Part of a small language model's weights.
Architecture: RMSNorm before each block, rotary positions, no biases in attention or MLP, embeddings untied during training, normalized queries and keys, paired heads, shifted keys, gated attention, value embeddings, hashed n-gram embeddings, a smear gate, an embedding shortcut, capped logits.
Training: a variant of Muon for these matrices, 564M tokens.
Each number is 50 + 12 x the weight over its row's rms, rounded and kept within 0 to 99. Layers, rows and columns count from 0. The size before them is the row's rms in percent of the matrix's.

# o: layer 5 attention output (transposed), 512x320, rms 0.231, rows 214-255, columns 64-127
# v: layer 5 attention value, 512x320, rms 0.0718, rows 215-255, columns 64-127
# q: layer 5 attention query, 512x320, rms 0.0605, rows 256-266, columns 64-127
# k: layer 5 attention key, 512x320, rms 0.0602, rows 256-266, columns 64-127
o214 093:84 45 43 33 63 46 58 48 40 47 45 64 43 43 59 45 44 29 52 58 39 36 42 59 56 56 61 56 70 38 57 61 59 45 39 26 66 69 57 47 58 30 46 46 59 46 50 45 32 34 72 34 45 48 49 49 64 51 53 45 60 51 40 70
v215 110:60 40 44 38 46 68 60 35 63 57 24 46 48 47 32 37 40 40 29 34 49 37 38 31 38 54 59 35 48 78 68 55 35 47 30 41 46 63 50 52 49 51 55 40 44 62 48 62 51 53 64 41 51 62 52 39 62 48 84 42 54 36 38 62
o215 116:59 66 60 42 51 44 63 61 54 35 21 47 43 42 58 40 62 58 43 64 43 47 38 42 53 64 66 56 41 44 46 69 26 34 36 48 49 40 41 47 42 33 54 47 63 49 66 51 37 29 58 55 54 54 57 39 42 55 56 43 56 53 37 59
v216 098:46 54 73 49 59 57 22 64 50 43 39 47 36 48 61 46 67 52 66 66 41 49 32 49 54 53 60 47 47 46 58 33 58 47 79 56 26 52 60 64 41 72 57 43 59 43 63 46 37 59 51 59 30 55 37 69 49 57 67 49 67 47 35 71
o216 099:26 54 61 70 58 49 24 57 29 37 45 72 41 47 60 42 73 34 61 61 32 42 50 63 55 52 57 52 51 42 63 33 37 58 78 59 43 41 52 56 51 57 54 42 51 32 57 39 64 45 66 55 35 50 41 56 60 43 56 52 36 61 44 50
v217 101:48 34 65 43 42 46 37 49 60 33 67 41 41 28 52 52 66 54 28 48 33 38 64 34 52 48 47 52 64 62 44 61 36 45 46 54 59 51 43 71 59 40 51 45 47 41 36 52 53 67 60 68 33 46 37 45 32 52 44 53 57 40 39 40
o217 099:50 56 67 45 43 37 55 63 48 53 66 45 42 39 47 32 90 51 33 40 53 52 80 48 58 41 52 51 35 46 62 58 42 46 40 66 50 48 43 59 38 44 52 51 61 62 46 51 40 68 56 53 66 47 49 50 31 61 60 53 57 48 42 48
v218 103:49 35 63 38 55 70 81 43 61 44 61 70 50 41 44 46 37 88 48 67 51 65 42 49 37 42 56 45 67 63 78 48 39 48 69 53 44 43 49 56 67 35 57 42 30 43 47 53 61 39 52 56 54 45 59 36 64 52 52 60 39 38 44 39
o218 100:67 36 67 40 34 36 77 54 84 39 53 44 74 64 52 61 33 69 61 45 62 70 33 39 52 65 45 39 48 71 53 61 50 41 53 54 61 51 66 59 43 49 42 65 70 56 54 52 57 47 52 36 60 52 79 28 55 40 64 51 45 50 51 40
v219 099:51 57 43 62 44 38 62 49 60 38 60 39 10 62 51 45 42 51 50 20 56 35 27 49 31 24 46 55 41 27 39 43 69 54 32 42 45 37 60 42 65 82 60 48 49 41 64 45 49 52 56 64 36 49 67 16 32 56 49 68 40 45 43 53
o219 101:47 40 51 37 47 50 46 64 73 41 74 51 41 57 28 51 38 48 47 18 64 31 26 36 21 43 37 53 42 26 49 32 79 51 41 42 50 36 57 30 45 64 58 34 47 46 39 49 44 49 44 60 47 55 50 20 21 45 43 56 23 57 49 67
v220 107:38 46 79 42 66 44 66 73 54 45 42 56 51 29 35 68 41 51 49 55 68 57 38 70 40 64 44 43 51 48 51 48 44 47 44 27 23 67 53 70 35 48 35 26 57 41 35 44 45 46 56 46 71 53 38 68 73 53 38 59 34 36 53 42
o220 103:44 48 45 51 54 65 65 65 39 52 50 62 58 26 56 62 40 62 59 39 66 42 53 62 33 57 50 56 52 47 62 55 57 39 50 36 44 60 42 75 45 42 42 62 47 41 26 43 28 42 55 52 53 39 34 66 95 30 52 46 40 58 43 63
v221 100:50 60 62 43 38 46 40 74 74 47 49 50 29 50 48 33 34 62 55 71 53 44 64 57 51 23 41 46 70 51 47 46 46 43 48 39 44 56 46 59 60 67 55 34 56 35 60 62 30 24 37 50 55 40 73 31 50 61 43 69 37 38 47 78
o221 104:69 74 70 50 52 52 55 56 62 49 51 47 38 44 38 61 36 52 56 60 48 54 44 70 56 35 41 66 46 17 44 65 64 47 36 38 41 53 58 55 63 57 50 52 53 42 52 56 52 33 46 50 62 33 64 38 40 39 62 60 23 33 52 47
v222 095:24 44 45 57 55 60 36 36 44 22 29 46 46 40 54 36 47 71 55 29 59 50 54 37 51 44 65 51 59 58 59 38 36 52 28 50 43 65 47 52 58 51 53 52 54 49 52 66 28 76 62 49 54 65 52 40 47 52 29 53 53 49 31 58
o222 094:36 47 55 47 51 55 46 46 62 37 49 58 60 36 54 61 52 39 61 55 35 60 52 34 49 52 52 51 63 66 74 33 49 70 48 69 58 65 39 37 49 68 52 49 69 50 52 62 66 76 54 46 66 53 40 63 42 31 41 62 47 62 58 53
v223 098:75 47 17 47 56 51 45 44 47 47 37 46 41 38 46 20 54 59 66 36 48 49 50 71 46 37 54 29 29 64 76 50 42 45 40 50 43 42 45 45 50 70 87 57 56 51 39 49 36 48 47 33 70 36 48 32 50 39 57 49 46 55 63 42
o223 095:54 40 31 59 51 16 54 44 48 40 44 60 41 65 38 37 60 63 55 26 26 30 58 52 46 23 44 41 33 54 52 49 44 47 49 57 46 32 63 45 58 48 46 54 55 65 62 73 39 29 29 42 70 27 33 48 49 43 64 49 43 42 55 51
v224 097:55 56 57 51 48 52 59 59 58 66 51 52 68 57 38 41 51 24 15 61 36 54 45 70 42 50 60 39 43 61 34 46 61 65 57 46 65 66 56 63 59 40 45 41 30 62 66 47 37 38 46 60 35 46 52 37 58 67 31 48 51 45 61 33
o224 094:68 58 48 38 42 44 63 60 54 67 56 44 69 53 46 38 62 37 41 48 43 59 18 62 28 81 43 52 57 45 40 38 49 47 64 58 73 57 53 68 50 57 39 51 42 56 58 43 57 55 58 65 33 58 49 38 46 48 52 52 45 46 49 45
v225 101:68 51 59 64 41 62 71 47 58 37 48 49 33 30 40 40 38 36 42 52 43 68 43 46 80 49 38 35 58 48 53 64 52 66 44 35 56 52 56 36 40 39 68 44 62 50 41 54 66 70 58 48 41 55 69 58 50 47 39 37 32 56 51 35
o225 102:63 49 56 79 46 36 57 58 61 24 45 53 30 38 75 40 50 55 42 72 38 43 31 38 66 66 34 52 48 64 68 44 37 64 35 50 60 49 62 42 41 44 68 74 56 53 55 65 76 46 47 54 47 32 72 55 27 52 49 45 53 55 36 55
v226 094:57 32 62 33 63 59 60 59 48 41 46 66 80 49 78 50 48 68 34 62 41 52 55 48 51 74 43 39 44 27 61 47 35 23 69 49 37 64 68 32 34 55 57 43 48 62 48 47 51 64 54 56 52 70 56 57 67 49 53 68 60 50 33 53
o226 099:72 34 77 35 57 59 30 70 58 28 44 69 75 37 53 65 49 56 50 70 53 27 45 70 54 52 49 53 35 45 47 47 49 22 62 57 39 80 37 39 37 64 52 47 56 32 40 33 29 58 45 58 60 54 36 67 74 36 43 43 61 53 53 39
v227 101:33 58 62 53 64 67 72 46 54 38 53 52 61 32 68 47 31 53 33 57 50 46 60 39 48 30 51 61 38 52 50 60 59 52 50 71 40 51 43 24 42 43 61 59 60 66 53 37 30 59 75 54 59 48 46 47 70 67 59 61 54 35 50 48
o227 097:27 41 78 63 73 65 43 49 48 56 44 68 63 47 74 50 17 46 58 59 62 59 48 36 50 41 63 53 47 49 66 71 61 50 52 52 33 52 51 44 37 42 43 57 54 40 71 42 42 38 61 44 50 46 58 50 47 43 75 69 42 58 44 55
v228 103:56 53 60 47 45 55 49 32 53 51 41 55 54 53 48 37 60 70 45 59 34 42 45 50 30 59 68 43 46 52 54 52 39 39 41 54 57 68 73 48 60 59 39 35 41 44 39 46 39 49 52 37 50 68 62 49 51 57 69 68 40 29 46 62
o228 101:51 33 44 56 76 56 67 39 42 26 47 38 54 64 53 43 65 83 42 72 57 54 38 72 53 64 69 23 34 61 63 51 54 58 62 33 40 58 79 45 30 59 39 30 50 42 38 46 44 41 47 42 44 50 48 58 61 70 59 56 53 44 45 51
v229 109:45 46 61 53 63 63 52 53 45 52 57 53 38 36 40 59 44 46 21 67 55 53 84 38 42 41 48 47 58 57 39 31 44 38 73 64 54 41 69 41 43 39 47 38 51 16 27 54 69 53 41 52 73 53 73 50 46 31 34 65 63 55 18 49
o229 106:67 47 69 42 74 53 67 44 25 63 37 41 37 55 49 52 37 68 29 42 36 58 79 41 45 34 50 52 46 49 62 35 36 41 39 53 57 47 62 63 44 41 42 52 49 35 42 32 57 67 67 52 55 54 82 61 42 22 50 72 62 62 33 45
v230 101:47 55 37 59 41 55 62 57 62 45 42 37 46 44 61 24 36 63 50 30 53 49 55 45 46 27 51 58 72 16 25 52 37 45 31 22 21 53 34 40 57 60 50 63 41 52 67 45 58 50 59 50 58 36 50 70 35 55 58 47 61 28 65 57
o230 102:54 52 57 56 40 47 34 50 71 42 47 52 70 50 35 32 56 58 57 60 56 39 51 49 50 50 50 57 71 29 34 38 41 50 58 27 37 59 21 58 48 43 41 48 64 38 54 54 53 39 69 59 66 43 56 57 51 41 61 57 52 23 52 65
v231 104:54 66 28 57 39 45 23 33 36 40 49 34 33 37 62 36 44 40 55 51 49 48 51 43 70 36 52 49 50 45 46 38 49 61 49 59 51 58 63 49 42 58 53 49 37 32 49 37 04 50 69 40 46 59 57 41 34 33 37 51 30 66 52 33
o231 102:58 68 48 40 54 42 34 41 37 62 52 41 34 63 60 36 59 38 42 41 34 37 35 47 47 41 51 54 66 28 48 34 60 52 57 61 44 45 57 44 65 65 38 41 60 54 53 66 38 51 36 38 49 40 60 69 14 27 37 59 45 37 59 46
v232 097:60 47 29 46 41 53 70 59 48 41 44 47 24 47 48 27 57 50 43 74 50 49 58 62 43 56 69 46 48 55 66 61 38 44 42 51 37 48 62 38 46 47 56 49 79 40 33 45 42 65 52 55 54 32 53 62 36 51 53 52 55 72 59 36
o232 095:49 42 23 67 57 62 52 51 44 50 29 32 34 39 71 43 44 40 51 58 36 50 60 48 44 66 62 28 51 20 51 40 36 30 55 41 26 64 54 45 50 41 37 71 48 34 57 54 14 27 37 57 66 28 54 72 47 40 61 47 51 64 50 49
v233 103:53 56 35 59 54 51 55 38 31 33 28 74 47 49 73 52 33 52 76 66 49 58 34 35 51 39 27 47 57 47 66 50 48 34 55 56 58 59 44 44 57 32 60 54 79 39 66 68 45 59 42 47 60 49 51 48 67 50 56 59 34 36 51 38
o233 099:43 41 49 45 44 40 41 48 28 30 39 41 40 37 61 51 33 47 73 70 49 48 46 48 39 53 49 60 65 42 55 61 42 32 50 45 29 74 51 55 74 52 65 34 75 48 69 73 32 56 55 43 64 72 46 51 62 30 51 54 43 55 56 40
v234 095:55 57 52 66 30 48 48 54 41 43 55 70 34 50 48 21 48 54 49 62 63 21 46 67 48 59 41 37 21 38 31 61 66 56 41 43 34 50 50 33 38 36 60 32 45 71 45 45 45 37 71 37 46 56 73 49 45 51 43 41 43 63 55 44
o234 098:62 43 59 62 12 48 43 51 46 21 76 63 58 79 43 49 36 56 52 47 62 49 49 48 35 71 55 29 37 53 49 68 56 35 42 42 73 53 56 35 46 47 45 35 31 34 33 62 55 47 69 40 45 45 67 59 67 40 41 60 49 65 55 52
v235 103:62 34 46 55 67 47 57 61 33 34 46 59 50 41 45 41 41 48 55 58 42 64 50 52 45 65 49 45 70 35 61 76 53 58 42 41 36 58 59 47 50 48 67 38 62 56 57 82 71 38 29 37 58 56 66 50 47 29 35 55 44 51 66 63
o235 101:64 45 40 39 63 44 59 58 35 40 47 54 46 34 51 56 50 39 56 41 44 51 48 42 69 49 48 42 53 62 54 55 57 52 61 54 39 52 37 42 30 52 44 52 63 61 62 68 69 20 52 39 44 49 59 61 55 62 30 38 57 50 67 47
v236 107:54 55 51 43 46 55 33 41 46 53 55 72 74 58 69 46 45 28 36 64 46 64 42 52 59 64 47 44 49 43 61 47 52 32 67 61 43 74 38 45 54 51 32 40 48 82 51 55 51 63 42 67 48 56 56 70 57 54 66 45 47 59 35 31
o236 105:61 45 67 50 35 53 34 45 59 40 32 81 79 49 64 43 50 55 46 45 62 53 21 70 47 68 53 73 59 49 74 54 35 34 73 70 43 54 31 52 40 60 42 39 63 75 56 53 54 66 50 48 51 67 54 56 44 61 58 55 60 74 43 48
v237 105:43 49 25 38 37 47 69 78 46 50 37 57 48 55 53 44 25 66 53 58 52 42 37 50 43 67 50 51 37 48 25 29 50 49 40 43 47 45 60 58 71 46 31 53 19 37 48 31 63 54 66 38 53 54 59 41 60 57 41 65 66 60 46 36
o237 097:39 54 52 49 32 58 72 51 57 57 47 60 38 57 56 37 16 56 49 64 34 42 59 59 48 56 48 41 35 25 39 37 49 36 49 50 68 33 66 43 36 25 55 25 53 53 65 50 45 57 66 60 57 58 35 30 54 43 48 53 41 62 57 21
v238 100:37 70 54 40 67 39 56 37 69 47 49 43 66 53 33 47 52 36 55 52 46 48 57 61 48 57 59 60 60 57 55 77 71 61 34 40 63 42 56 38 68 69 46 54 49 69 46 63 41 25 48 68 45 55 95 64 69 64 59 52 43 67 52 47
o238 100:46 64 32 66 59 52 42 56 72 34 52 41 26 41 47 53 48 52 67 49 69 58 35 42 52 65 50 54 43 74 54 65 44 40 51 45 67 50 53 51 48 58 49 47 41 62 66 46 53 46 63 55 47 54 67 49 67 45 73 61 45 68 45 39
v239 098:59 24 37 26 56 47 25 49 58 71 28 57 72 31 57 52 41 57 56 42 67 33 55 55 38 48 50 58 54 46 38 77 39 54 65 51 38 55 37 52 43 36 28 56 57 60 54 43 46 36 49 46 59 47 62 63 70 50 53 55 54 32 66 46
o239 094:59 28 29 24 52 50 48 36 40 53 36 47 71 42 48 22 49 50 60 47 56 53 42 49 62 51 62 57 58 46 43 70 34 52 72 56 25 44 52 37 47 33 55 33 61 43 46 48 52 33 49 51 71 47 60 45 54 29 67 46 53 49 50 47
v240 102:53 61 66 23 39 50 45 43 45 69 49 54 60 49 79 25 30 36 49 53 42 54 53 66 56 70 70 49 72 56 48 50 39 42 59 51 38 66 54 51 52 72 41 43 28 42 54 27 49 48 54 27 39 45 39 60 70 46 72 51 26 67 61 38
o240 101:48 54 59 33 36 62 48 50 47 38 42 23 54 59 46 42 54 34 81 56 48 63 57 67 46 56 50 58 55 53 66 55 48 51 64 51 40 44 38 73 37 58 44 44 38 51 44 39 36 59 56 60 42 48 29 63 56 43 57 49 35 65 38 44
v241 103:26 40 56 50 58 52 62 60 40 41 56 61 57 43 31 66 57 59 41 37 58 41 53 66 61 71 61 54 46 57 47 40 62 59 57 63 59 46 47 69 69 35 31 60 43 44 39 66 45 69 45 51 50 58 45 37 48 51 23 31 79 48 54 52
o241 111:57 55 40 43 60 60 76 60 41 58 64 81 71 52 56 56 60 56 30 46 39 42 50 61 50 51 65 59 40 69 66 49 56 43 36 61 72 38 25 59 56 59 60 38 41 39 58 44 48 74 43 44 40 55 49 56 45 50 43 36 48 37 48 53
v242 093:45 60 34 34 42 66 55 53 74 51 46 53 36 44 51 41 36 40 32 65 50 46 72 52 66 56 60 29 48 53 51 34 37 57 48 55 39 50 28 59 69 61 35 36 51 57 31 56 45 66 71 59 40 28 41 39 30 29 53 44 45 38 55 66
o242 093:41 39 52 33 57 47 43 67 46 57 70 37 56 45 48 49 41 56 47 60 51 63 56 68 76 48 49 44 54 40 53 56 25 70 62 78 46 63 57 61 63 51 59 47 61 35 38 48 36 61 58 58 38 32 46 49 23 47 51 42 34 59 43 40
v243 100:71 60 17 63 66 55 32 54 35 53 60 40 43 38 57 63 46 47 61 58 41 50 43 35 62 31 42 48 79 51 49 38 55 44 51 53 45 39 53 69 37 52 47 61 43 61 61 42 52 45 57 45 49 55 39 55 34 67 33 36 50 52 64 66
o243 099:52 55 08 86 23 49 44 67 35 49 72 54 46 48 44 49 20 75 35 68 30 85 48 39 76 35 44 41 59 35 36 54 60 35 37 56 41 53 36 70 44 56 45 46 37 37 44 41 62 43 41 46 48 57 42 60 21 69 30 41 46 43 50 57
v244 093:65 51 56 53 37 54 61 53 74 59 37 58 33 34 43 25 38 43 54 47 34 62 45 51 65 41 49 40 70 63 52 58 42 44 51 56 61 47 48 44 54 37 47 62 55 51 28 34 54 52 34 34 60 76 49 61 60 75 63 62 25 70 64 44
o244 095:59 56 64 48 61 49 40 61 74 48 49 41 35 39 37 33 57 62 44 45 31 44 56 64 64 29 45 54 67 74 47 36 35 44 20 51 57 43 53 55 34 57 53 77 65 42 31 49 45 46 45 29 59 52 58 63 49 55 47 58 47 61 49 42
v245 102:48 49 72 33 53 62 33 46 39 57 50 39 71 32 58 57 54 42 59 48 43 33 55 44 46 48 53 44 61 60 58 50 52 57 66 50 75 54 41 36 43 49 64 21 78 30 39 52 66 47 54 46 72 52 59 35 50 44 42 47 67 59 52 54
o245 102:48 54 49 38 61 63 61 53 21 40 54 50 64 38 65 63 72 64 52 44 34 39 68 59 42 48 41 40 52 59 50 43 62 50 36 35 49 54 45 36 59 51 56 46 64 19 47 65 51 58 45 52 61 44 51 47 58 66 57 43 65 33 46 63
v246 102:77 52 43 82 64 40 35 64 38 48 62 50 55 74 46 47 76 17 38 54 48 38 53 50 68 38 52 56 46 56 59 58 66 51 60 55 46 44 66 57 40 52 42 72 58 35 59 80 45 66 44 55 23 62 47 25 44 47 42 39 61 61 47 61
o246 104:57 63 43 46 29 29 29 75 53 44 76 43 44 54 55 67 81 36 43 45 42 53 45 49 51 50 74 48 47 65 73 55 38 46 57 60 67 40 48 63 33 53 51 58 51 48 55 66 49 69 48 56 41 73 53 41 42 49 47 42 52 49 38 68
v247 104:55 37 79 38 60 43 38 66 77 43 46 75 48 50 60 43 33 52 67 72 49 59 63 64 54 51 46 39 39 51 55 47 35 40 73 43 44 62 25 45 44 74 57 58 51 42 44 41 61 49 64 45 42 61 42 63 61 50 45 56 52 51 33 62
o247 101:31 47 92 55 55 59 38 57 76 40 67 81 75 41 63 43 36 51 53 47 53 29 57 54 64 53 38 54 57 53 58 49 46 43 46 51 47 42 57 51 45 60 49 64 53 43 42 42 42 39 51 38 38 58 37 38 59 49 51 54 37 40 37 44
v248 099:46 35 51 65 66 58 52 34 28 64 41 62 49 62 42 48 38 33 47 58 36 57 53 27 67 56 49 44 60 34 52 56 59 46 42 33 43 62 56 53 37 45 66 52 61 51 43 54 40 51 43 43 54 65 45 35 44 61 55 69 28 52 48 57
o248 108:57 44 29 51 76 72 71 75 26 50 55 65 59 73 50 42 22 27 72 55 39 56 70 45 54 50 50 51 55 47 46 45 53 55 56 23 45 69 55 27 51 62 34 40 55 41 50 64 37 62 33 14 46 69 39 42 37 62 34 49 44 55 61 68
v249 100:47 51 61 59 47 39 41 34 39 50 56 53 53 59 53 51 66 47 46 47 24 42 46 60 43 66 34 44 52 59 36 56 61 52 64 55 60 30 70 61 57 48 34 44 55 69 45 41 43 76 42 55 41 29 58 33 42 46 23 49 58 53 47 41
o249 100:44 41 40 56 56 16 59 40 41 49 54 59 48 37 71 34 69 68 57 44 46 32 47 60 43 55 47 37 49 33 52 33 63 46 44 56 45 34 68 54 50 71 42 59 48 59 60 31 54 61 53 36 51 38 51 40 29 49 40 36 51 65 54 24
v250 095:46 48 58 59 55 52 44 57 62 63 58 42 50 51 48 71 45 52 51 53 51 47 50 68 60 43 29 34 12 44 52 49 51 49 50 50 36 55 40 52 49 70 51 49 38 50 56 47 38 62 59 50 66 51 60 58 47 53 57 26 66 43 68 35
o250 094:53 66 50 49 60 72 44 66 52 38 25 56 44 56 64 42 64 44 29 44 49 40 62 61 42 33 58 56 51 62 74 45 53 61 51 63 44 49 57 69 56 59 53 65 60 79 57 44 62 66 52 40 55 40 57 58 46 48 41 39 53 50 70 46
v251 103:50 62 62 73 19 28 64 54 49 51 75 28 31 43 73 49 23 59 29 15 50 45 61 24 60 55 53 43 54 81 43 43 67 66 51 73 53 48 49 47 54 21 36 52 54 38 54 45 63 45 45 39 36 42 57 56 33 46 48 41 52 43 46 40
o251 097:52 62 73 53 44 40 55 44 56 47 63 25 33 46 46 50 30 63 51 21 56 51 70 32 33 54 63 56 65 54 42 56 56 62 41 78 63 44 56 57 44 27 64 46 70 40 40 57 52 41 49 70 58 53 66 56 49 55 56 55 74 62 47 29
v252 096:56 35 46 57 54 53 49 53 42 53 29 43 43 46 66 46 58 48 36 50 44 47 48 74 43 35 55 52 48 50 51 46 63 57 70 51 49 29 68 65 46 54 57 68 62 60 55 26 37 58 24 52 51 53 61 63 57 57 46 53 76 57 37 27
o252 101:60 39 64 53 55 53 44 55 43 36 56 55 40 37 55 54 54 14 44 56 41 22 48 77 45 45 41 48 50 60 59 47 55 61 46 46 50 33 62 39 42 61 56 81 50 73 49 27 54 65 38 46 41 54 62 72 46 55 62 41 86 47 37 24
v253 100:40 53 63 61 78 42 47 35 57 50 60 34 36 59 36 30 55 44 70 51 44 44 60 55 55 37 50 68 47 37 65 35 52 39 55 38 46 35 32 56 50 48 56 55 65 24 49 40 63 57 43 45 40 47 66 61 58 36 59 56 70 47 33 52
o253 099:37 65 34 67 76 44 54 64 74 27 39 46 49 58 51 34 66 53 57 48 40 48 49 53 36 50 45 62 70 34 56 42 54 51 40 50 45 34 43 52 58 51 59 47 59 49 59 37 64 44 62 43 48 25 47 47 54 22 79 42 54 51 54 78
v254 102:72 52 51 34 55 51 53 46 53 58 49 54 39 58 72 40 61 47 53 38 53 69 33 59 39 62 63 37 38 49 51 58 37 48 46 66 29 55 62 63 56 82 71 50 39 48 69 49 46 50 52 49 44 57 44 55 40 59 51 53 36 77 46 51
o254 100:48 45 65 33 62 62 44 58 45 40 63 52 56 43 47 30 42 47 42 43 59 46 49 52 57 61 53 41 40 60 37 72 24 47 65 53 25 64 49 37 46 64 60 55 43 55 46 52 59 45 42 48 60 51 55 38 57 52 58 36 49 66 54 58
v255 108:65 48 66 40 45 45 54 62 56 34 39 75 53 25 45 54 45 45 40 48 51 58 41 40 46 51 49 57 51 38 53 66 57 47 58 51 55 67 46 28 51 66 49 48 51 60 49 47 35 46 64 49 70 54 46 61 37 40 53 54 53 15 54 51
o255 102:33 42 59 45 27 49 50 67 59 28 38 70 62 24 69 44 38 55 44 39 70 48 26 57 68 50 45 62 69 39 68 62 46 46 46 65 50 72 51 37 51 53 60 62 42 82 72 37 42 41 55 69 67 58 55 56 48 47 39 32 50 43 49 49
q256 083:66 13 42 33 46 35 26 57 56 50 20 31 67 52 42 75 39 44 27 50 55 56 39 51 63 43 41 42 51 49 61 29 54 24 46 59 46 53 54 69 62 47 46 48 38 71 66 52 45 53 50 53 57 76 77 67 51 37 51 52 38 40 48 53
k256 105:44 50 62 70 41 45 34 41 42 39 53 70 27 34 56 30 49 43 51 74 48 67 51 72 50 53 51 38 32 44 45 47 48 42 17 38 33 46 28 33 59 40 55 54 38 36 35 66 50 50 62 19 39 47 44 27 63 83 49 53 48 54 44 88
q257 082:42 70 38 48 47 53 55 26 47 48 53 64 63 50 52 59 47 37 51 48 44 49 41 67 68 55 58 47 35 41 44 49 29 49 80 44 62 54 70 54 53 43 49 43 75 51 52 49 53 58 40 60 57 59 55 66 56 62 49 62 55 68 48 17
k257 091:43 48 68 62 50 48 35 63 44 52 43 55 66 65 44 61 38 55 25 61 59 53 40 50 73 62 51 58 47 41 67 49 59 70 27 35 32 46 45 62 46 54 54 30 60 43 59 35 35 50 50 54 64 69 51 48 46 58 57 27 24 67 52 51
q258 082:47 58 39 71 53 59 42 65 52 51 34 42 54 62 56 48 70 35 63 26 71 54 47 56 38 44 47 63 53 57 63 31 31 50 56 37 52 42 62 40 52 47 41 43 45 53 59 45 37 48 24 54 22 40 52 20 60 47 55 56 51 41 37 26
k258 100:42 28 62 41 40 52 74 43 47 58 48 64 45 39 44 52 57 67 42 56 38 39 47 47 45 39 31 17 58 50 62 71 56 69 51 58 39 55 50 39 42 33 73 60 58 50 38 57 51 55 64 49 65 45 51 37 57 55 55 60 55 66 51 64
q259 079:29 54 62 46 33 66 62 62 39 33 48 53 32 44 50 57 34 39 61 43 44 53 80 26 48 54 39 51 40 46 50 47 43 46 46 43 64 41 44 46 46 52 42 49 40 53 56 65 44 49 46 65 35 36 39 51 47 50 54 31 64 30 38 43
k259 110:64 49 35 34 34 44 71 42 61 51 51 68 46 55 73 45 43 41 55 37 48 58 45 33 36 37 63 25 53 42 54 47 53 49 60 38 65 48 51 43 39 31 63 43 40 41 44 71 27 62 31 50 43 45 55 33 43 44 45 70 52 55 45 40
q260 070:32 47 76 34 56 41 64 58 44 62 68 47 43 54 32 46 57 56 51 51 39 47 69 71 48 62 51 44 63 55 35 49 66 48 51 48 50 51 66 53 29 58 29 75 78 59 40 77 53 46 63 43 49 33 54 47 61 53 31 57 58 47 31 59
k260 111:43 60 47 48 54 61 33 62 65 45 28 38 56 32 34 48 35 57 54 57 32 45 46 52 53 68 62 54 60 49 30 53 55 53 52 55 53 49 66 38 52 82 28 53 42 65 45 44 37 27 72 30 68 29 57 58 52 55 52 51 52 34 51 67
q261 071:51 70 49 48 49 51 64 49 42 59 45 55 52 25 40 62 43 33 32 32 57 39 55 66 43 51 59 40 52 50 50 37 53 58 43 45 31 33 40 30 50 42 41 54 57 50 62 65 36 45 42 56 24 09 55 54 50 50 48 33 26 32 59 64
k261 089:40 70 75 58 68 28 64 33 71 36 77 28 38 59 54 61 46 72 58 59 36 54 34 53 50 15 42 45 67 50 64 49 29 60 56 56 71 56 46 71 38 50 49 44 48 51 61 54 43 62 61 21 45 50 43 44 49 51 45 60 26 56 36 44
q262 098:33 57 62 61 56 66 45 33 31 37 43 58 49 63 35 51 44 57 29 44 74 48 48 32 51 31 56 78 53 45 49 47 51 59 49 45 67 32 55 54 51 58 56 33 38 50 42 41 43 43 41 55 44 25 32 38 61 56 51 50 58 30 57 43
k262 098:54 33 48 58 39 46 77 58 57 40 50 47 51 38 62 34 57 52 65 33 47 23 48 49 22 54 66 45 41 62 44 67 24 38 51 38 51 34 52 43 50 28 49 49 49 55 56 64 54 61 46 56 47 57 49 59 27 41 71 37 55 41 44 28
q263 077:62 28 49 33 40 36 62 61 75 44 32 59 48 52 40 57 36 40 63 74 35 61 49 35 38 60 37 36 50 49 59 51 55 40 67 39 61 46 53 43 65 44 39 38 59 40 52 48 57 55 75 53 62 70 53 37 55 53 34 35 50 73 57 38
k263 087:51 63 49 60 43 52 40 59 57 54 71 53 55 55 50 72 48 40 43 67 74 55 44 57 55 66 47 62 49 68 59 42 54 44 46 55 48 50 46 43 62 41 45 40 53 32 16 50 23 43 50 49 50 76 59 65 57 50 56 67 30 50 60 57
q264 095:80 67 44 50 46 42 58 45 52 39 38 59 44 32 51 83 38 62 32 39 42 47 39 51 40 68 37 38 56 56 55 47 51 55 58 67 31 42 43 39 54 45 36 72 42 40 41 41 49 40 60 51 58 55 65 41 50 47 26 67 44 65 50 37
k264 102:29 39 48 47 48 65 47 66 50 43 48 74 29 48 50 49 33 60 42 77 73 60 46 76 36 67 33 41 38 56 66 48 59 40 61 55 36 51 42 55 44 48 37 61 37 48 15 44 54 42 43 36 60 61 52 59 63 66 55 31 42 66 67 61
q265 086:43 54 47 60 28 38 46 46 67 43 58 59 32 53 45 61 48 24 42 41 49 28 54 60 57 73 56 58 71 59 62 42 56 42 41 56 52 28 36 43 48 42 42 38 50 51 48 65 50 33 53 54 57 33 43 48 50 47 83 44 41 61 33 38
k265 096:75 77 80 33 50 40 43 45 42 70 50 55 63 52 58 26 45 50 39 39 37 34 75 47 31 19 48 50 47 34 59 56 57 28 64 56 40 57 48 24 54 38 48 50 50 47 44 32 46 51 46 43 31 44 61 49 63 70 54 81 56 65 53 64
q266 085:81 52 40 50 45 14 56 60 60 44 38 54 55 37 67 80 48 43 73 32 31 53 55 59 70 61 55 35 58 58 71 50 55 42 48 49 29 46 43 65 75 38 47 62 46 59 46 39 47 50 45 57 73 58 65 55 52 50 40 39 41 52 29 45
k266 095:44 77 36 35 43 44 69 66 57 49 42 40 57 49 44 58 36 28 53 45 65 45 43 54 30 67 36 53 52 53 39 58 50 34 46 72 43 49 51 58 58 45 57 49 52 53 50 25 36 47 40 64 59 48 47 55 59 74 36 43 44 55 53 58